Weights of a small transformer language model.
Size: 10 layers, vocabulary 2048.
Architecture: RMSNorm before each block, no biases in attention or MLP, untied embeddings.
Each number is 128 + 32 x the weight over its row's rms, rounded and kept within 0 to 255. Layers, rows and columns count from 0. Numbers have three digits each. The size before them is the row's rms in percent of the matrix's.

# layer 5 MLP up, 1216x448, rms 0.101, rows 76-104, columns 0-223
095:143144132138145109119157159146173151131103123139134153121141148087122120120071109079048120162142135099187133133064171147156104091109122145145153123098105133114118121104117158161138160194144097128122111103083098150084152167171184100102189136136102094129105077090117139133112100140077111148156111070130148138165113104144132134191158139169096104207128121071121176139120123166065121162119125154123099129145094096136086157081125123115163080099104107184106185211148116110147041088171151122132093139183153118118145114146069114084147101144065215150160071108096110129081111142160119139167116125163138163115163073098118097200117125187070127130134130111103193150134144116136114128094
099:116081129131136141156045110096130108119107130102164121147117067116113072091160117150098143136218086145172123135125149126136109140117169107165148111157136131086066101136124179102141172147108089137075152095130142192126090110187113165161135107071139146134023116162156099117079089138123135118115113141177086141138116083143068141156169166093159143191073134083139130169126125112131080155106172149089126157141160086147176056075148120119164137130073066132114108112092204099080123125102130111131123152124176128133143089114086170086093100117133107121102075108120157106113156161148044099099189143213140176102137157121160184113156124129129140137064166094155153129186084152134158151185
104:150147183154125144138126136188145139142133114137164115108092119118090103117093105156157050179181187091171092120150091145077119130113086160116164097186130141119166104163122140143184151130120196147083077087089138076115068136115143112141113088154174088178186127112196207119112151102100059171114101105154152055142155112156170159056072102147073086151136148100096132089158126095103060103134195156133114132155127134194086117130155130122099097077072138112150113096072085119119124161090113116067163112139142100088138135158121105152113124072121146109133110116157091126129080118124112126097087151172098083123144133106154119090193131193134159099076096136085154162108169135118135133162
100:132110113140163119128108099134073165141145092169104155149118111122074117136140115141149131134145099121115117118122098157168089127113151147088142137143102035048132112114128168143103089101122118131089101164107121159185081181119127221132088123145161136154139113194058171154123081146128161166106101082098148178151099147101157083164187146097111094147112105218136123068087085155098106117132137102135118166120121101143115097121154103137151158083069129226137144082109128087097107172131129155149122129098174113132166122137154110135156177136150089102127079175098159135219164159093151128064089130160088080177120151070125114122125087153086123191078186142146118122174129145141136115075
099:097056100174073168094122138163087151105146067152158181206158082189170145164167112065130213122106138137057132117165167108175136108136122134130091115104080105106109149128151138145150087101157129146176092182154175132143165063099125096095079112096114115102121165111093073153140076165118108116147135146115092146122152093081107146083093103135130157130119126161117128149119104132128102125182130143113110131150131133082101159135090163113129130111097080077132133121133121114170118152158227057113153211144101057173158134168078076116122123093099130154128127108113126093105104130112104139132151143142099121166135083093082084182175186160183070170087134068119141086091144157166107113091
108:168147168129108193111201147095121138091110161103082148052093086070109101141129155111100153168111144136112113129173102139130079113148171122164086144143153083149120169101144153136141174121130116131084152104131097169113119115135115168176127236105156126167100180165073139190138082090056116087097158132139110167120132140165079118152067104136215143125187092030063156112120118144149142154122153100138104167125126152111131168153161113082163139142124124122117096120109175070149139136107208140155141048123110142152139103213075070093121083161074163139122127079141134159093194176102152105088103169123170133102144155136137062149165152131159144134152153063106081128073119119185177151126
103:112168163092087097203080166157140141110118115097154144151148088116166097145156163146124151131141116122182173141117129108050132109168108101160087075145157165091142140121171134175125160117082134133144153173119065165136106116136099110099129132159152107159108113126195176102103146084145082072124151138176141083116157125193164110158183153138095149182095109098097114132117068190095119180138129151132135151138131204142116150143175122093143145077148138155149156153120115102180104157097144162165170098127108179064122109139137102140154127159102191127148133129155183068071158114141110088127128139121088133130150156143082133120183175138131115161119125096108121116106144095102180148144
102:168161110121100094099121149127110137122170103110206091061092154093081136095107141144143114156160076150139161140170129101088126152153103131148158147076168084117143153111096175121088184127136191103177081079090133156059117120112149125134112147119147035144110138100073138089187129079165150106135179117127125172152095083088083100166096145198103113092098084137055165108174134056169151113119092121115108121122137143101180067158135112145164128158108117175099112117116096066163148148089131134175136209151125111078129105157116155150142121111168077132113151152079094131143128161119163118101190105142127126144169174107039123110078119153146149114139191126131139104130089146137175158134
100:134167156125179157137138152113205090104194114102106079169137163123139139120134078094059123145167113069072089144148110187090081092155144109139121090090072173167116124110142143137153168158136143167123094147090108161142202157132146109081102093138159121083113058173105088117114104121133092126128192080075181097097097170170130065122179123077105103065102137135068096094093130102120095111144136170122098149195153106152184084125139141097165144107115134092138113135081102113174071119095176151155144104141080172109096093187171141084119124116120121142139121157141102167100124130109107206132132156131119087132150097074108180109122119164167165125137097125047125154114099106053167147131
094:153125165111131122131119077127116105096134096117146116076117109068090085105083137122133172155127127179155143102140147117095152151156160094137115146133104135046110125105050108123114094083162130109191081122092096101097124118155103135112150125128153142114043129112090163145140114133128107100203105106169065134083141128099166194110125135107110181096178130110095059150104103135103135127167136189075152122114124166103120084118112108067100135135081107113114120135129126062143116119169060113135110136124151160132119163088135086141147157158116138128148157087081107067118121109172113188149098132141141175108161162046152106148160072139134105081135147164152128129087125083109154169165
103:065117100161132131157148208137135166134103154083134131125139097093110100082117182119176147112157166197142139129131091135098098095122108135108186154159148135166148162119173120096107124074157123079107128171078105116155113178149134102132106107095120091090134201105126150109108126132151182128098152117145169160125035149134098136112130153113124169097105125188118129160161207127094130056158095133129131128137156133161108096118116143166143101225119114076116114109102107089095114181074149151168181123109101106101125129176179114051152103094111185077107110135155151163104080140102169134107134098106189148101129131159164119132160150137100131135138066133068118155135126118124107123052
101:161130110120077121103116137076131117137152097098114114085184174109173117126135173110115167126102160121099094132108151191103123164169147140138146104145132170138128053060148146076125094146154137083103144070049125142133143104141153119086156159158117152163180173173101110096160106105131111133209108077136102113137168140127052144140139163147107156150189166151116135162094110086151097146105084091099102071133092154150111110154137190146136083093156115107165145163154107097119135157151099152106104097182094166179189132100111069115117156158131084125136125179105144168147166093125161156123104143080147130146178063136132081126160100105124126137080171060115094123145142163095151093168
102:129137098117073144139148142191030156133141101147157122146099090096151100114153141208195147116138128160131160141083128091206147187132103106209105125122102136141168156149201104130119099101094127090085127140076058105122141101156068084099142119114153179079137149094138127116119115122125137179149076112142051114140141096140129131092145141059148114134130094191098115149116140131113102167111156145111115074169131148104150152150138079169107166105206102099000097080084102162134148172116117133070149093135196125107089158135106173107092132124133138144162089139123112122120146106176059179128087094109143155131140130156103136125115103172132140153165067108091110153139126145139118138152
100:139127163180098137233145126126170124081166090117156171114136173105106148131177094154166176117082114126095146122126145131137160088109088090108111140170100145178152138153124154171172161137081135174102137137093154128122148118107105167167123138153123048072000133151129156137115096111153132094147115107174133132150094155136156163098135132124140105157157178093131061123138104088180125102137096211081106085112134100154064145201111153168136137153127111096164119160113098164114125153115091173129157057078166187164164101183084158148152104121179110128180091159114129126217154137087160092152139123095126113131108170155162068136076177145148145156149107161168088142161121080120103113142
097:106137139076142127194109106142201166153107152172130160122107126124149153151131050149136109158140042178075106097144036076113133154162082154114115099128180122104114095219188134143097169130127136104092125110126146178118101094108130133116133121123118154117208059132119089132107073116100125094080176044194101144139163180120138123090096141120178099167132129107085079146128095081121156113154113130145103149140099150094106087077070137108164118145110176115141114137146096088061094096154102136143155135094145185109166166110152161122108122094147155155197115102097114140052155135113162086167091104124083061152100096143131092104132089095118100074138095148116102152123141104179090107121
098:138156126131115108103096126113162154106045072113111230178077145141126115128182121137131112155108120151169097146090105122091122153100101103162107104158168151135089119144172110117126164113057128095101132144146153175149099098118085137168122139100120175115157120123122154141151145138110144118118133122116098132135161131046142133153179143197117092106091217140116098107156124128183148120137129090125113120112035176100141117122179123130124101182108126167125149110182109086138079152130119119215154116047149167123093129105171196109186108137119187215121164123134126086094191196088129130182144143118152134100120077118141087180133108180077071145116153115171131145067072158075150116100
104:148160143166131094133148133135135158099177103110141133044107130115102145157163093123132128099157108099080146115138160120103074187082093112117125131189185203166121068153126119119095096122071152115107139154208153210056156108108100172186134133153110132114119137134132142132144145219070169112154087122167164151105133123142164186086109123131119117179156103136097103181069105153130093079172105105165120118089179157150125090142118134120091085140119096093147142196145097105138080119158170118090116166180156127120120166120102119123097052097117037096080110127103147165200128143151123142112071120115078182157132176088096134098162171120152084142122105192159094131153137098126132138134
107:120163155099179097169150134152147142079153106107134148156112121096081135183118175077182114097121124150180089126135100123154129106102153124170124146143167114135089145079151096127152096134074140163049053150153119093138112153095105098118145114113151090169137215127106120089118149154134141132174121118108099146117131120119166131110122137093111172141156164090142111145114146150163149109114105082129113131122177230111139151110101165140141170134113151122054147061179116140068186144132124162162096113126142058181119095121122090151061119080201130132114110103074060066102131162058116135086104123114159127093155160113176148193056117128146134113116118059151155112157064113111114111176
103:174187168181160150140104129202155129119114105231132148154127118078149149158197107167100128198141091168175144055083122134151090104109128170081108146118157122115160063073139192115127149099117147110115078141119144109139204118142061157186123104140125195125100105134100116152127092167134137135138124115127142134102076071142157118146140199152167151171173170111166069163175131103172170156189136075112159128113183162158108113128079110111087083102153097099062125157110100142166139101141160132143115097114108176148155148098108151152155103096117170129069054126124110140103198099115112142114105129163139170066083092146123190160173122130139098140130120144144156074072087132129168135092
095:144159141194118171108110180174087113138154174122090128174124133144120141139135130148088033114089147186160174156126086106109080128093126084069131078153102140129104151152125132145128130146155133079149140117134146077121083120129162109095126108169126074084132157102121153149108184112137085130107078150109091135120125148122145175122135165077117059136153158171083107115103148126168146124077173185165108088160175110153117032189079146115104169115090134092096143196184227163123107147128085108125115109110162134161122126028143125118174108117098137136162146128159185147188093122202098118108129117054114154149145104106107180071148085161141180121160118109088154094167126126086144105135
096:139150092145190037137172042099170092125134092125171156126136154143136110119186101079099056154125132160112111102137086215156143103135117086136132140125130117109131120144175118148170110094091155104143124094151144113102137115119158115118128104124159163183164112101131159101161117120134082164181135182093127180145144075206121144167156131147065119078154139138132109124120087147127093131120151097183096119134132071185116068175121164146118185131109143148120074142080130107121151118163144136103165128208138117085177150122110142070137151171150162151116173182142093124190104140140113114124150145117116104100164072079111157150147131106118136161151174119145072109137163167157129085145
107:096104104118191136141133069091135095136182079153184153116194117081180173100038124104162142126065129083153184148113083126180174136080195041176119107123134125096117174143147138093206145133088121090124165091119080110141090141087120128127154134172114101126166091173097194162156157150117108172096170137079135120155141152151127132133114094107115106177130131099145191156174170164162113123062105156147110130084117121130120177087130120109100146147128106115106112115120135086161074132081125157139155081158138105181170094146106106083125138161112121131115125166224101158136092088122148153134123124126112102108167192114188145176101159131091093138103081076141120094115122127150143027144
095:104126111144121179097125103133081143069105143135142129073129074108113043108153101150139162120113070107111092125188132123078157112145077077035090155095149140135081141103132132160116197123130146137165142100191146153124143147154180108053106177074161082197143125140176092157162133099108104129116168113092087087111160150119125126197108211181144084140164169087086162135175139121112132110132111076119152165159201136151095115222097125109114149191057081154108168076143106133131091171184090144060142125145122084127112093123147154165094123157071162169106115152195126154096164193144117111159126130148168153125114092144173139086145166104150126136127204049178156154108125107104070077112
094:140142081139098125101116081155179112136116118133158125149166161130100117128130202155086170115132131128193119109106069134074164172129080201119095088129078151091119103132156117141072096130213062191163103129132138097148137082113148132112132141130128141130149090116140164139139100127150135090117122117128109105148112161167097126147111123155136143119133064126114051120122104149136140098215151107116132148141180203144135150115124128190107124108186162142097124147122139166134131194151158164186136140101114141176123138117125076134094097165146172149108177030092097083156063094123076115122127086127081134110109080100134144114115196127157140133121184161157117164162125148128146143041
097:155159177146122187076091139116126135122103159109106099170142110134090095093147111155150096106104122214103088114188122101108184149142158144104128114126117139143092108153141094107122085108164101161127147137199082111146096167076099092090125112153166151090095148146105116109091116154140116104132148216147161067107110055116146113107142118111114133141094072133109127114114155130117128099166131164098165188107153134104096128117078130170085133132129109154141130068201122143155081174155146111174118114143111111130090116175169164132104138076111120068200177144151178138086150148114109113038106135105120161118099140091115114128117172115106123198138127148142172163140101116089138085118
100:140120153136179073105113146139107095130125108142109124104119150155107107120109099119160112107148171093128116133071134195164144139103185099180052141145133109082127101075128096136019128089072108121125123142104153154103074133176119090090102136114118099147173142140121149135115171131119154079152181112178181151156109121117127156122140070165184115171078124118093173184146141096127075155152136150161144136112125089199168110084155135058131109126121123154078102088112129147102150103146070133125103121130109117169017139126118132177134125120126145115102046121150083123130175102105090114114093106112193132102121161160137143071112138126128177062115109120121178113167132132127079068110
101:097068111148148120119161100152145179144120133166138103126118115136153123136146095157125148089068160143118160128102128147168155052115151132127123114133198143133124131110098112085115102094145161105157169148082114167120191184142137124130137175141136113134115160091154176095125161129147156132176110202138123102091086123157167122137128144111203131138156130179094161129112100138133116144095186169164113190106147099071116162148176097112101076122136085089077162070099087095119131074124110116095093165147142112133062135155133142178140091133118180137122160125072118165142088137103131176112132139158138112080149083099134133070108039193118124071129117119093036160091104090121099084154
093:129103164177151135121063107067138106136094129127178103171173143174148089146141133145102091096061130140143120118141122110111126080123112081073147203138149144109112075142127118126109140084129161157132112140084068119104184127136133123190129137130150113144131119101155114146162118163130178103240147058098141128154161103142132142183103097147174114126140103101108132032109099153083097163103148118130135159131135117119120098078087120117112112135129135077109112122120091066085147131171152134095124081197154123209098064117104159158135117158112170139140142100147157101166117082054119154118165116137166098154113137118072136103155167135118176078089068097150165126158182149125139071108
091:120157155125086129139193126145101207166093139124122162147129111130143149117141133075092165196098143183116112122147124144129153159166019098198106062126106137131152086104201125093099181163134071178124151133162117115132141094188140100133155160126213098127127105084162092124179138099113111127136104149117126156131092111156152116133151177102140140128155153107104138144125083057160134099087114135204122134139179089107119108117176143136094135077127065177156161100103094098119048156114108122185233164178110121112124091142111138128112156119170120173109129113125142169146071068133128130086169102081105162139054127115104093184120128106130072157120144153122112089185030126106119153127